python train.py --num_hidden_layers=8 --hidden_size=384 --num_attention_heads=12 --num_key_value_heads=12 --head_dim=32 --intermediate_size=1536 --vocab_size=2048 --hidden_act="tanh_gelu" --norm="layernorm" --norm_place="pre" --norm_eps=1e-05 --positions="learned" --qk_norm=false --attn_scale=0.177 --bias="all" --tie_word_embeddings=true --parallel_block=false --init="normal" --init_std_qkv=0.0214 --init_std_o=0.0214 --init_std_up=0.0214 --init_std_down=0.0 --optimizer="muon_variant" --learning_rate=0.00163 --lr_mult_o=3.0 --beta1=0.95 --lr_head=0.00756 --warmup_steps=200 --schedule="wsd" --decay_fraction=0.618 --decay_shape="sqrt" --final_lr_fraction=0.02 --batch_tokens=65536 --max_seq_len=512 --doc_mask=true --train_tokens=643200000 --max_steps=9815 --dataset="wikipedia_en"
Each number is 500 + 40 x the weight over its row's rms, rounded and kept within 0 to 999. Layers, rows and columns count from 0. Numbers have three digits each. The size before them is the row's rms in percent of the matrix's.

# down: layer 4 MLP down (transposed), 1536x384, rms 0.0887, rows 351-530, columns 288-319
# up: layer 4 MLP up, 1536x384, rms 0.0832, rows 352-531, columns 288-319
down351 109:547525487473565510573531479510496514477496500447516444492536519490510492471478465433572420507461
up352 100:519449408492451477513491560488521486557503533530492454464510534509507547470488474477536500487473
down352 098:512526643468499425512510453516451498519457534585508438485474466544444450421552489535503499436463
up353 101:484526637456487573507497497491488569432492619523491509464508542482450491505519471422442543499415
down353 099:548535535496512553423457438425535473463528470494507573561477480485450421449530501494469527453472
up354 103:438472449551536459430483524498505458491469439576489499418473619498487524508444414536505583545493
down354 106:448525534451484518449501522522432509504557512528580489472480468519511489566450492506535549522563
up355 105:502493494501460495586527473547547442536500527488468469537471527496624497522494442482517513462477
down355 099:495470494517536459485449460508475519390461492430494432508499501598460498535541459540516513567461
up356 102:437564487476455492513495513443449514514500512516485514574521486550528542479461537547483479527417
down356 109:431473457528444509474530503535473513442507526448529540510569435511390425512587531470547547511555
up357 110:582452452499520471457486513486538469480590531535446536513483522470477523512499487469543535484562
down357 103:553465548523618485501471447502419548465513482490574551497463514573479505522471580489464567479438
up358 090:451398579503526446528596504535490612421575500435511502492448515541544505518460443518485557471471
down358 099:463474470464507525531505509475506552552528436596530537529477463509431509486533524596545518484446
up359 101:521498456425591481492544484434456469503519414554490533571504495541521461521528501502515491479440
down359 099:472462518501498479513481471540402553426519615477487504501443554547491579487510486510465393551487
up360 094:534464472496482525519538530516554496520428472509488525512430490469495496536453558543525560522540
down360 096:436557461552513555521551540511481469489558541503513508464462521573477467520458474561483495513514
up361 099:555536535485492478520498532506550553492528532508487532497547564408472552478477481581544552526511
down361 096:483454526437473499543498505523504495429533472445450544574578481490480569526387514536494470424438
up362 105:487476503476474486568445476474534510497629575507498500485505547510467491532504460472471518540510
down362 097:508486499546526542535525558470556489515549511498536498485444521534440474569433462561479500489470
up363 100:521517429461552555481446436508548514475484517466460478487517497437503530542439481442557556560490
down363 100:496485557533425493495513547555567417521504480518517479476529506509512538441485460497478500452559
up364 099:501555505507559498451417493510470430517456505486481521484527525398522438526535516439475492538537
down364 102:581566502524506499512502480543499492519475488542468518536470435526518483469481452560534412537534
up365 099:436527426434512474421471438492414483511494438508520535519552413503511407444477497511570451521480
down365 099:584534537499426474494418486502528540519525486525489465592480537547500473465577568512474523490584
up366 100:571545448457515494519512549496506505606538538563439447554544541506465505524464453500483462519503
down366 108:432512524470436540574477537499548491505402525445427472463461563484458497486522476474478515555602
up367 090:443523498560422452502546476517481512500489533480496569517540485572593418451474462504510490470515
down367 088:570493467456494507547516541417441497524528534430474509474448501543438538545545556453489542495500
up368 113:540512470543571476484501506481556511538498574471450514500475513504512486452410443496514507493469
down368 104:552549552497494459521417569483435486469501486576463517477593489483470445411508496515454568426523
up369 103:429485501394513532559478454451433427533481505466489570491474542495491511536554485511518431499476
down369 105:484462530502470492535536511496483517421471408475458463487524529505546561540448500487484521516448
up370 103:511448491465516482487467465427508477548493486488584513480521569427470432449473469531464519463525
down370 097:455501488479529544477518440527516515500547515448496517484471449496457491517516489496468445492452
up371 096:553442528406470424512549462501515517501514513425446442502489439516493481399517488434555554547443
down371 097:522536545530498523490491454448469437446525483439555562430550490521519489540516533517486520539556
up372 097:506569456540483437490472474523503504492550531503511461460500513511536541496548492426495533559473
down372 093:542381461507524549516437441503496487506455496589508508513554505468472462460473484514520538459495
up373 096:514489533459471460503503465533606458568441511519462516563502523492524444474456452583540430412489
down373 100:543488481485403458477455500468465596500480522500478480474533536521512544511492513539514564502533
up374 107:519499520509516542547543443571422505535491537561442559494431521529410472546487433522525473499426
down374 094:473530444483570500481483460495453442531522479446514493521517430506558524460555511447492563548535
up375 102:584531498503518504510570477519453433511480532517456540521457467665464492494477391467467474517483
down375 102:508413501490499522451420500446521529537467499498507529482564434554435538482514512443557540407526
up376 104:524476505502427523498581557468511384472492543502538475452498557445404454480515548495487510508391
down376 105:454488521447513497429587567441430390468482477561574528474515502430510527458543510516542570561528
up377 095:452519533458464522504509428491416485475519470479472494518462535529475488487520562533479544522444
down377 088:527514446481554440490486477510566486560484551492497547544565479515544519489523502450512525534583
up378 099:490466540491486521527458462408465536437519509507512570536472496455531486471442444483496481468448
down378 095:505497542561492425481529572444484489599458514546496515471488503508438546481520492513538444596545
up379 098:514505481509541492453520573561491541492520429503570450538576550437537474503479452486533510400496
down379 098:451484478494465469445426481504598545394494532594494524529462545486536551535490498508524528535512
up380 091:535490479592443577483479531486534461443521493476565529473475536494441501531528544460442525512458
down380 097:511479522552416500548444467472544504481568488498519466547493430520438500499474536415572506480492
up381 103:512556507486452506500486432555462435464418515438474462565514445456467477510469522430504562483515
down381 106:533526562448575614491490504504503510509484521472500541558471558523492501527496442512523542478424
up382 097:529466461511575546487459408475526435471440550466452524514536541476449547507528449487523493535482
down382 103:575544496527553476517542479421421495551513488503577490436396460465473514580511580477511521526430
up383 099:514453514583506524464557443536487498526478513568508466481522581591537494500500526564494487502545
down383 091:499492489509441449487442457521471570472507423478499467544482510433464458436500593497528601471464
up384 098:489541465514432477485507491415463470430504500530426487495446549467391470469496514501502529453439
down384 104:546530561553515394488450478455508460476465510459474508472437528482546412448520560483447570472507
up385 099:432581431565616451452444541516532486546513473409489477592463581494534495527515488419538498501545
down385 105:540554515476446545468492506410560495530449542505556521481552415528479521483577586467485518487425
up386 089:577434566587489556485512561484475499463522522475466425468513565481469484496552473438439489445579
down386 124:461474458512458525501530452573451526511513564532468524530485528520531456505448447482569494535525
up387 100:516488491475489520499507483577563485539519515515496430556587485543512482484505524466522454466513
down387 099:491503536486492526454455560481514487464527554551490476509466510517573518556536481510474558500466
up388 098:530434441521580536441484482518466482465486569495537541471512422550502524457481494486515512474511
down388 098:520472457470476425510497498546521572517512429452529489513569552499536524488493476496473473455511
up389 097:414540484432471450457504512436509506510545485433524469491531470539572499542478451454559457509478
down389 091:523477541518481551429594485522558564429496491576489511431572474494457435481469518498415495482485
up390 096:517473416536507578518516576526479457540542409555490493442461457489565498468577501470428518503498
down390 095:453517510495492475457563458471567497459536516418498517520543513517495474498468490508516488586539
up391 114:572527505471474492471471485500467424443540489549480514545515574450504526503475543481536535488450
down391 111:514466483483520516541493501593482426478535494457548560439528493494516558491525531470530461444467
up392 119:531493446505551466506489506483536522499501557498424454448455510470450510480559560576551499514475
down392 117:539529464544521517481520546494547495525506540508505500486446525525465513510548594510487494485486
up393 105:448587577439559459534456452493512522513526432428520493508473550507514556510557544515474501477433
down393 113:448481510523498395553445508497495458543501501507517522524538415456453566518482553512469480535527
up394 100:517500537432433495476463433514520458511493532481521528547449556464560525520563509494478514437460
down394 101:530430472480498493485556497524543437450468515520458600488537422458480496476499477546538515539462
up395 104:553467498434482492458443518552534549529565562489478494506510485546505469607486451450568468533514
down395 094:421545494568515473529512439493464436446479529444555446504490469523478556498515525496526519509462
up396 090:453497487533563491494535444507520504546477518546487475533520483466517467554474539529497544466513
down396 093:432475475498474504544537492449428490474497462495510462419555518550520517529505540521474502494527
up397 080:478516445520504516508496514570540412465484534460434434488471544443498406494437508479460443531531
down397 094:503518489465457516588495503416464439498564488488559466528499467483507531549472490439461491557555
up398 101:454539543513471486512482541392485442435495521467511493513414481562503507504500425465454500424490
down398 104:539490530523462421507549474554491529506558504475412517495465516549529488484452484495467532488555
up399 095:444434424537473484504473492519447509494460565520505518528457529599541494484478513487467469511438
down399 095:616492485457537526511499479470507434502520494428495519426518498535510488537443487488499513527463
up400 103:485507428533485503534515490495487558527521451574479528431506502497578528533497502547610575528549
down400 093:520501555478439496483543519443454517473489504488517522554494491611466443456457527510474453596489
up401 098:515467445536517463525465601474436482475549465517477489422529505555418500444503469468399507484477
down401 101:511475541428616506423563501410487497518417553476448476562465468478498492469440486481487497455530
up402 098:512495568481488545520479466467475557454445521445521533413471502516482587496466438514542496520528
down402 095:510541488518559464538414487504495475452564514425462420511478428516548475530478574499485442450444
up403 101:526529475483483537458552515483480438544474565474534499551560465418602525465542519514551495488487
down403 102:544509450528541511535518480523452526563466492518568483509508558476497497569528503499440551519498
up404 099:565423454551466406497454510504436553449516483527454524455557498543422517512525482538456512467505
down404 089:426539432483462552532531460509526514545491475517488454538560488516525435530504508491474475548560
up405 094:502466494541535452436553479537502493519491538520469503516532513451506430515570464492538424534541
down405 098:478512521456464485547536428481501542487502539482479524438516499493457466422584479470489516445505
up406 104:458487439472567521491470522438545500563485490469544545481487553520487515541432475572496427537547
down406 104:513492514461473474428566509448482471459449452508547541426477485536540505560495474507490533474489
up407 103:487509537461521543489483451517448495432387483463528446483496521507524519597505500500580563489576
down407 104:495499489495477542516548450452526467528499461537486490478461473433483540459525560476487524406497
up408 097:559513514515503471470410480517481571575495554450486566589464490508514439510524562444529520526547
down408 104:524528461496492466488467570476497560418422475451553496518531500495506544491508491490482513487480
up409 103:603517526557491547482506596481499450539453506487521581522495526454454492474503450495460398511492
down409 108:365523552482497475566458483464506558504553502457505524517508502420484426558428523455530583555450
up410 098:489462470571545487508588490524547494554486532459408582503464491500543522461438505542484508514593
down410 097:519511426539445550498472527522495443552497463490527530524487521504538483487495492462494453480467
up411 098:459479441465471458496551518523504533477490511466524478560539545491557467547505565471471476557500
down411 094:505491518505495491577517429429540495523507498503505538545448479495483504401546571453476598440483
up412 105:459475520516488543489504554434549500606557518532475556534467515516463446463443500547492559452564
down412 098:529602524575539469439473463559505464461465480496492531529594527523518520648452561533466458516533
up413 079:510481514499456428475439512485534558517473525543532491458481502509500537523545452506452507482559
down413 087:477528558543496518518414472466462474520460494469470492499425447463469543541500497474541546477476
up414 100:530500541477559528491601471518524470523482473559517497607500585481473480465464534443575481462471
down414 091:575484560505523500527564482436504490487505461534457513480448488507528572479413511515554530498530
up415 086:518541509501499545524524435525514493471467508536433468516532511518551481563536502488487479544550
down415 094:472412512483464490476478462487492565461468491483511439451561517492482498512465502572483487545530
up416 089:498483582447568507470529453513538457505522491482530460465431523458439499435552523503469427486523
down416 096:478466438486550438568507508502558501482418530499500479595512531503487453511486508550464513449451
up417 106:520510536448486470495512534422495453556459505445521501403512508499513504508522564547568518538422
down417 093:495430458504460479472482503588486482516490515472436487442446520576456425476611505525568463522478
up418 098:489527508502541470492480501457575485577457468491496510447473562517435489454550477452425469423501
down418 095:573422517491520519498452502620538450520506486516508549531498542519506519470499432575542508498512
up419 107:538486487539551586565496452526535554526478520426497563573472526430501531554505564543523513425454
down419 097:552501570530519493512464550461474469445512558533546427520510387594494486473476528571533500553540
up420 104:561488498525490481447555553461544495510481452470596517533491508461555477448532608565452557425498
down420 101:498513462534514528513443543526493530535479446454479547449512489549506526548534488535563520537516
up421 098:522421497407426503493496480456476554478479451406501485527453539492537476428466461575503519520424
down421 103:522507493539528535580475534545510405475513544534510527489561590509478458513444507576508507491523
up422 103:447501509515473413494504490496485509537479490477457543498479509468512501483494499530447494489455
down422 108:471496485537564474581501552482474505612573556543429549498516503480504544471497518518474526532502
up423 097:469470572489563546546455543480512560523492570458494433541488570469474584503524494490606509573513
down423 095:453581467472469494483468471511500449524575471477426511514431467526449494491407547496513493484514
up424 098:469439472503568432464477507502519459503506490502506491523540479460446439502527505437458456493447
down424 101:500505497490541547505533562490511533481485524442536481471509506511546424492487490508495554489473
up425 105:471505474490523489493540526501492493521481512518547511433503509510488450387503513519514470493573
down425 103:401482522453454461419478474538509457478567491505413493510487435466452533574532422574472533455544
up426 107:426546526428508490502525491507522490530555472486434502487483480508452507505523515475418528465521
down426 101:528495532530471527458491513510520529488546498498580561494474425552492476485470507474510559483419
up427 097:437542515512536541469557512470473506528528500433451580564522539496528536520507481504462530522556
down427 097:489445563450608445494457506454547487576556492472385531485499448503453443527523548491521549475484
up428 102:537544487451474478479423465518542486477520507475496489552494567479527496432576573530531487537475
down428 100:433544492566519557523546524507497494433487527529466454515481461538461501526548482518528448506596
up429 101:447589466499527539525534486523424513566492481496424522532568453395521466546493528444449470515403
down429 098:462447447532436388569492522457491491477471439548438557522450414455501429531473415539502516474519
up430 106:485505540502579448537514559538472468522510516559525425520452513554534511541509501526516473502342
down430 101:485504477518519541529505534466466449451498450451559528403602551480482557508480490487433523503559
up431 098:430485472573442484544523407490516430456496567560460460476445527544514493471491487440506519511496
down431 096:446514511546538566499456447537504481454490452500428497543526546531466445526504492495424441472461
up432 102:419468433490505502458537502489517530489531493469595536539489517457448398511499464492581443506512
down432 105:517545455468456508524507532499465499468414525564457518534512514510555485465513438583518417464526
up433 104:583543494463499515468546522447542451509580582577485467477567421543498528518481516566524478469481
down433 099:455521551426479439545580496492482513496519455407494470485555550527484543490445567486517489537425
up434 103:489518540466529496450470528410469503530555496473504540503418476475497475464495549449499535515546
down434 110:512419535565440461507500514473465571541538509509493473503447480536510548475520435503583522516514
up435 101:511505462567564499531493506522478515468474472494482536465531495550519434541549457508486563545522
down435 098:488503485520530449466506476518538555547508569521526459493456467499432483532526391490529487484499
up436 096:462492483514406585496474523472547564585584523455520486474551459461519478491498422492502513642497
down436 097:503457495439489477585422478484515469408435497559466440495501535570491479531533494526486444445519
up437 104:402461466486551477541548559475502501511547521490447573494463597474459497509546485470499480455507
down437 096:446446557524467479475452483495520472500514512532510511618534462490576548513547459483440542536511
up438 095:454557439544420548489488524579475471522369508532472438560469542459541455506439516496554529508450
down438 104:514542500493535539497459518513521448461511481433517542545494547523489513443493554493541461483475
up439 106:489491488509416523509535567507485469534415548464542446504527496476419446464546493529440580562510
down439 111:464416507565458498566552497605536501504510455545516477431574490481537579561532508468492490544434
up440 102:565543565572468555505503413430492504537566556457439482557526514496485499453420465438522462603424
down440 093:568494510466427539538571543444461441527518465506562503577498496471494520456532537516479588527489
up441 085:500521537490519443500485560482507547442474507507446528486442523464529466557488521406493459463530
down441 086:458412483577540464453514583462560518542524460501476537424539487485502472501412477494556528509515
up442 100:561461469507512518451510532497485529463603517460510429525478487521579499516455513547452606593545
down442 098:475486518519465491479444463456504524484467499512455397550528544543453484506489542511504554504515
up443 095:493522499434449468498480462464486515480422444492475440561482541554527529540515483508524436458461
down443 089:530491439534508535529486432542505475520462523494497497416567533543436524489480491503457488391500
up444 097:504445503554464528445537423497551512523572532539492555506497467518422512492541537480432535473519
down444 100:507570541480498492506516538484525455490438526460515437492498547566511523532441510480461431457521
up445 092:505424583553510545466467604433442559457534559591452501498572509493571508516448604536514500500447
down445 093:555446492483458433467512420445541455531569523419545496495497519478437454519514485491546549511539
up446 099:479427432529520469523556521478512434496532531526487494451508545581491541500544450538417454485555
down446 095:505530467593535505505517522521516471496486523492493538433461510520528437501529532485468561592553
up447 101:414467545494550464511471550499505540543566551454554475494463478476383533545535467451508491554470
down447 102:414527463517541468473513492549511529563525536492480500491446446511492530540534436493530531501472
up448 097:503420489509447460453485529578473555468549490453421494448570476543487492496555484475531530517521
down448 105:489511485507522473565515543497460519506589530496445448503515518513484547553568542570533496509523
up449 102:530449505493448497497459444506490430517501501521470552468417445511449489519510505508463490479505
down449 099:451463494499517513439536499487548467524598491516500441534540483468573514444470475576567456443499
up450 110:438511475552498457506521555488423508556523549478532472489590500526472568519517483505493399511564
down450 100:511478550423541465485468483540485436502508547496472478488517490489503480407535427523533588420446
up451 104:509444511505529512503536494505528438466498493550497534543474540483513475461441477545464549527407
down451 106:446520448509501468568509502497520464473448486545524529561501549538379512511488541489490421460543
up452 107:459521570544435534482495500485516525563484489533425496538461416387522496520520533512457517528508
down452 105:513523554540480505561573519534522523527588557540502499519447427469489530509476628512427447423505
up453 099:415469468421499551530525514521492484524504526459560461426463466528530535479562572550455336494447
down453 096:549462491493412513493470529513505522488526535483595484446482513491571427449524509500497486514509
up454 100:542487522512621546508559521486399484545530473556439476501477482459475505525504522534432475563494
down454 096:515468432458508498422423452521532566489520504502548595533497478515552427420477483518579530423500
up455 100:495456456535496452507531460472472434489484535419434440493477523454515530475476466488509450545490
down455 100:474467545491566525497462543564536521475488451437545488485465495502436469435469431537532514511441
up456 094:505487555492557472561451539482476451546548497510572447498528566480479455535528447535493533489499
down456 097:534503515474526472433508479444575446460484505500455450440492454454562549529469522457499512505518
up457 094:528573540450508497489541420515487501551471480382484428459447484484517486524482484494442577479528
down457 089:501532518556402518618562477566464527482531578505474425515522555542480451506469448541481484463488
up458 102:502447503480531531509427537505480608505480469495497472422476538584560456517509494483461481575513
down458 109:501530503566472507487494508475525485583479476479576517545526501479455535528504505451574466510541
up459 102:369505494505519543471523505430544497455520489470504483544514523465516534562487496486480501552499
down459 101:486558533486481517535483402489448505433427531463457496540487531494487550510449489516489507445485
up460 091:480496505480495483525435472499468469498525468421457446504453525475452583494506491486491568536461
down460 098:525388522499555520508525490440504502475493480565517530503394498564531461527564488521468479469517
up461 076:414482532461581522508510480497503517467476459544535487547539516515561472502456473475469571550527
down461 092:491565431530475485566447549432528474540455570502480478434416529507499492514558543487479537517461
up462 103:448525477449550470491533482480527495466488511571443494542498460489454454559502460507466566436437
down462 107:539543496590512567534557456513548512515547490442532451507544482562569488453478433535571521530428
up463 098:462520466448529446486449479523515539461519384475479477467444458458406532485518455617438511457423
down463 098:496534433539625445457503536516485502491521480532446505484450470500450520488504486460491494542572
up464 098:471473531456474458537496491526406533489480490502505506521531497566483511530570445465557543552458
down464 102:542565459528458560496521494500526537545463464475553481501443556422443489522452483576518534491460
up465 101:548462492512487514509540603543509456558525503531491511499506552590495576506473508465473466496514
down465 093:459507514548512526535495461475482547537500513451461463500507467497489480502480425580539447457444
up466 088:482502461515518422494487486515501532511474542496500510509510522526482511387612498516529410540485
down466 099:497537520516493588448491484467595558505547477450398498540466496455481494595437469566452520476492
up467 100:552567538512484454490581503467467478500518517505487471479431461564555516491558458494504492544493
down467 101:504575458485516546525490567452564486515457490536526503485545502420491490478428588527412472471504
up468 106:510511479448527583499591529524507490486493522472495477469431448472533470515509531521503449541485
down468 105:419500506473440537440481564486445477506472486492494490560570564508492546515542472448503463506518
up469 099:621527460467625519432525537474476510451531496450465490440481523438478471528475542492470545545492
down469 101:489484555523518445528459530372559428466501490423521439546563497588497433433426427545553481453454
up470 104:533531477526552470509449491533460485527456429509522510534494531487466518503536530504465497537515
down470 091:487526443447418526522505485537500539508485556497480437497484504480449508405459483446508451496464
up471 101:450519531439451483537484479524496469371538602501502616584573528480538454526553490493477505436495
down471 114:479453482577478480495374534485488506509481447566500506472515483509519502552500478558436460542514
up472 099:506474481477482472474580502467465500503443498472545612505514484523542521499479475507484468551483
down472 104:442506549471481480512489504479549479493529477473554478511523506383505517489443548527524556464508
up473 101:558450495516427550519457435530555541498529519521495495457400506482561509514544537488412514506499
down473 103:528532461483471487532425555446451484548469591575499451476565484514497477532508463549545601538489
up474 104:509468526503471443467482509502500445495479613503551509545504489527490466512454454506537419531543
down474 117:539454479479476409449508542428632464515522457534530506508539401508440458479509453510535548429577
up475 095:486488531481521517440526457449531508419451479454557485511559503482467554476463498466452469515518
down475 094:522438534500510522488506522469490472471453504481511526501458443499500556507523425568530535477479
up476 095:466580484446457504506478456548506497533510578512515465514459473464515443542548499438567403497474
down476 097:473531486497564564527441481498468538466434507505465482561508408455484461511475416556426521467508
up477 101:448560439453503565491547549460522496488514534493519482400504500548570473523482478484463510562516
down477 100:579505536479489411490432503442517466563528478381548455505529532451480453490515508524475497535528
up478 102:486548520518527494519548485489459495479514487490455494503460487464511490517493481489499493524586
down478 101:495472492542586522519537440598445564440506595484506567478435461443496513448600463510500515501506
up479 100:472449441502449544533494518432534517517589450493526555473562494545452466527497457532525530467539
down479 101:466398541501529484558466433502416506423483535403576517489506492533531492572413537489544475515480
up480 106:504475493489507527529478581535470462450434504504535461541524462445517463462537492425490554472451
down480 092:447505515534486509485577553493522513536508446466507512509505492533437502498450560464559468510501
up481 101:528487393407500483497565539451477534520520493535439497537511458512524551488457459546520489418527
down481 101:504540542457481476476489552537537472448499522455526504462484555538521558472617508466496497524454
up482 094:450485498507508477486517508488444525566505474562396514493511536560450458472537585539482536491485
down482 099:479541575507482517455473462430544507489529519476512461582526440470505548535552451525568502454438
up483 106:531484488529479448501430529548494511568465527548502516515441492528438482511554492510461480435399
down483 100:504515514464505514504495495515495552549557517515479492553559424477519508516505457508435549501529
up484 100:540510491478541558452557514498582482599459539562473510468467503490465457434498472555509498477503
down484 101:511505474550518547467537550514594508538510500526453540425489506561514506543559525477528471475501
up485 096:548471503514461530515440501501522475467502423565511506561526535465599483520466402526502496535532
down485 095:490498543511447568558557492450453540458494537463484542514475501570463489478487526529550461524546
up486 097:420547457465521452486500532479493541477487535543580491530456558499409505524532612523444484511446
down486 104:480443460544484518545498459505480469505500527487477527454452408550499522513507489541507572550481
up487 098:525518459410495462515534462522520570517529532482551528521446526444555487466523488458577534467474
down487 097:521459483528437547508531495555517504572465522491526486512529546532455488537465539478430436448549
up488 099:514455518557446529480499573507534539481494569460486474508452523465402521473534483448518451478465
down488 101:435508534500499541481548566486551445520500534530516562466472477495599494534441442511415518541466
up489 101:534530483489499496487522531548565529486487475582489518502494511509457444486459556437454494568424
down489 090:455429490478463487506533457498523525438416516448478468443458412548494519456590466520495475450538
up490 094:453504509536547460498529432455461512560492565553473457506509550532504503434493476492537511539648
down490 112:431501475518463447522458491564499445517482507524450480459579511561578524530497527545464489524543
up491 103:463524490547518579541528512435524539542593525493485539531457493505534488461465463511405552559493
down491 107:551512519489449527501555498491504538519607595515512488486472512471492543464549513485481566437515
up492 102:534489529529477457501503448518512455556550503475475545513493569436530484506479507529506557505504
down492 103:495524486541525531422480535516492510510471441470529472456487429493498521440523456548436441437528
up493 105:458502501437423404448482487542469592500468485425485488496477437555450487522514583462463504524433
down493 098:501496494500451487535594488584494558506577521508484486540520463489528438506551550457501435422559
up494 086:481500458557519541550468472506486516464457504512496503508545558491498496515526466494452525499560
down494 091:500566444485522488508425470462556504532542491561536425521467490536531459459540595507485550523459
up495 099:512592499529503484524529473476511538551470491556439478481463509539490539488516540508504510505515
down495 100:491526514442489559495501492554590458529566506473490451496537469534435521555515525480490513461490
up496 098:483483501494544470451536505523539498462455509427577500489450469515480546504538424505515506449492
down496 104:453549493532438460470489528399513574538512506403536504434519505444426449491508500546523532504583
up497 103:470533511530429510443451481444503482438511552520508531473474488384466504500510570504591544451538
down497 098:434512562455504534561541525557478462568511542556522405494516484518485481416535476560520492479456
up498 102:570530446524525472525480510512489536538568503474580540443511544524503550513462434527486474506508
down498 113:512559587536390498447460500569496458491496432521464463480535459507444551525470535530467495577499
up499 086:472503524528463470540475474497463528493531497493456487397480483544460463524502486481519511464542
down499 084:512468560446514469534529538423553487474511496512523466515490579506484480494527495489580447512527
up500 101:500536491485447500458465570495526490551509513467524452566457435521471479543529526463459500442561
down500 100:536560485462508551488492478557630481426475527469500411512511543461563485464502496502575435463486
up501 102:563501497541555488503517545425535475442498537460442483480459502472456528472530463508389546438535
down501 102:556498491510486531485467522489492526463589507470507485519562396455463546503451459425536529472503
up502 101:427488489611502425472454472510487531467510547506479447452497538490536455436451493547517448529500
down502 097:463480484483511590520533526449485516556513497513458515522538526525488456466468513395513511430518
up503 111:469480479533510478542501516443501496489420477496516489486524527506528497512532562463461487484503
down503 128:547478510508393511479571460445479584484502456478476552515569574564485519572568470528439518436482
up504 099:482493523495542504526508469471530523497480452541471489569384542467512529472490513565550481530507
down504 102:460487518465460464494476524544533430449531436482509550496548505538451501501477475442454473495439
up505 107:515505543414452486501522537482489443540511517479482499522558478517509420425496462504488523441537
down505 096:427511463459522494496484460535466551470492575450500608419565525432517445557452492486477530524518
up506 106:440557539463506466491455583496498551490457499484534558444490517527525519547530502513516500517468
down506 104:511449506579503544536541509501500522498527505489495503487526456557530533558481457493513477484483
up507 098:436555477522490470534475476582483506566494547491505517482497519508475443531498493477534468461505
down507 090:501472503443522464485434448468497513450471466487482461498537495537489458505552425458471474572482
up508 099:448476449462545505492490569500471561541488485571551449505419555516506517514580469510494494442501
down508 096:452497537442508467511509495504498464519473583531446415509476467520518486438526551573475484556559
up509 101:520427488441549470455505528539485510474499467509515530493483514507523474554527436491477486515442
down509 095:505526508549422547463540458434493481572552520512422467524504495534458483499468465524506542540582
up510 087:582502540571464502442497526541474521519514498469486530554463484496536453517499481480477461479539
down510 093:447503542448513575528528485428495503499428519506486521508527546535456491485531482503529553544510
up511 087:491491473519527472445519530531542545489503393506490474432538568441528510535481443519480493498386
down511 095:566509439493486510507446491550465516502595474539466421478548490478432507468473548500535557457499
up512 101:498460527514435485526468548490510491479474490470452489557502506469506511503502518500502434409492
down512 103:530447480497496608560628492499560515413491492480482525468490516492492521498436562546465497442569
up513 102:549487508419501499444581481562513456499527482514473542488471572497471454544552482518468496457508
down513 099:499538561563538538462529434472577489539494484480519432451502454480529430486491459530435521519525
up514 083:491419580496529486516520507470482534415487508547493415495456451470447567553466476471491492472417
down514 089:637446570521478508544492499491514495523483453487502495488521445523475478551494554528583532536506
up515 092:523473517489507443485513499493523455526441471458512495502526584562535479522538472527505498468439
down515 098:501506496514487515487497527503496467492478516507500578484532491494499506514514547612505508507574
up516 105:463452532571462519442453545565478470508473510512464542491436477487455527486524481453550450499559
down516 099:557434547480535469526443447602509486489500535472520460494507555493511471465433477505524474492520
up517 101:499486492469497530505552504457474501496454436418428549522549470500541462479508424510552478540515
down517 102:450534457508503530487503486498563471487428434489497472466506462521435509468505576468428503464544
up518 104:457443491504517560504526544524470396458501569503466512481486531495475497516495519466449455473565
down518 097:514539450477447433514453472482536535528462467495569552526496473489515517514494495524594503553488
up519 086:537464582563477496480503424508399510590432533528519491464437514520456505432539566451421528493548
down519 095:546412471497566523574513528504528489529538482533526436527489551458545459554509455532507502485464
up520 101:547529488512437482450515492508486572499500488486533507485485538529505522458534468508449548515517
down520 099:508526383420521497468541528514508439461489588489536453512473510493533487510495528504523567560511
up521 091:512537426465478432468502525574446559514508521521488516512489436570520503573489507417558572568513
down521 102:430488574482522484476502521459530515529436526548468482543516466507502464431479407547492519428552
up522 101:552544494553463533458534476517425454436471492528560504531469467473519523511566465551537465464520
down522 102:565531521516419443446397488512577498495609497549496520540510492417487495538533481477425495449449
up523 094:453479524463457474482503546484515545479493488499450535593458504451496426530502457513519535496520
down523 099:488492410528477484521542567508428470481559488511536512493362492479537511524560519540542488528570
up524 109:497484480477402556454514435518468461483488547537533454484450514462488440528494478486472517437515
down524 106:531471435483459510514515457442530532515550506410473583486468425470450557488440604497536449493551
up525 099:470450523483476473515518500493526592457443452474460543442490487515509527448445462493474485513534
down525 103:535511482483466511505479482465557469525508504497493505442461518497405441452426515513522482533544
up526 098:427469515518526503514441525501501504475525566492513489476463501467544551459558541534454533547531
down526 108:464537504503464504510461550491552518463434430493463504511468445503560574511548491507532493480527
up527 079:511474506499458500537508479519412453607530500488554567486519497471421489555449478518485525558488
down527 086:590498470512559474460491506448561526465398563474523461474463544499517440473528550495492571523447
up528 103:494483479467471478505546534527554459445478507511555545527498452510521485501454537536491467562550
down528 099:490544551495527478543435456495461535505521492475446484513467508448469473446491517426473489490478
up529 104:481506434514471507471510491531535501550451519478504548528559531507480534532481439463464481549566
down529 103:499428508516516478512471485437516460437471520520449552465405516451560471465494527443492492471432
up530 098:488489488502541510446534458570527496492564515489538528498550506509534485470450517493447461436526
down530 096:564516477518527484534480453565519483483505442457483553501601558561490493476576537560519478544492
up531 100:551532548532522506523495507512504531536555529595425510460433490450489490510481504528442524550497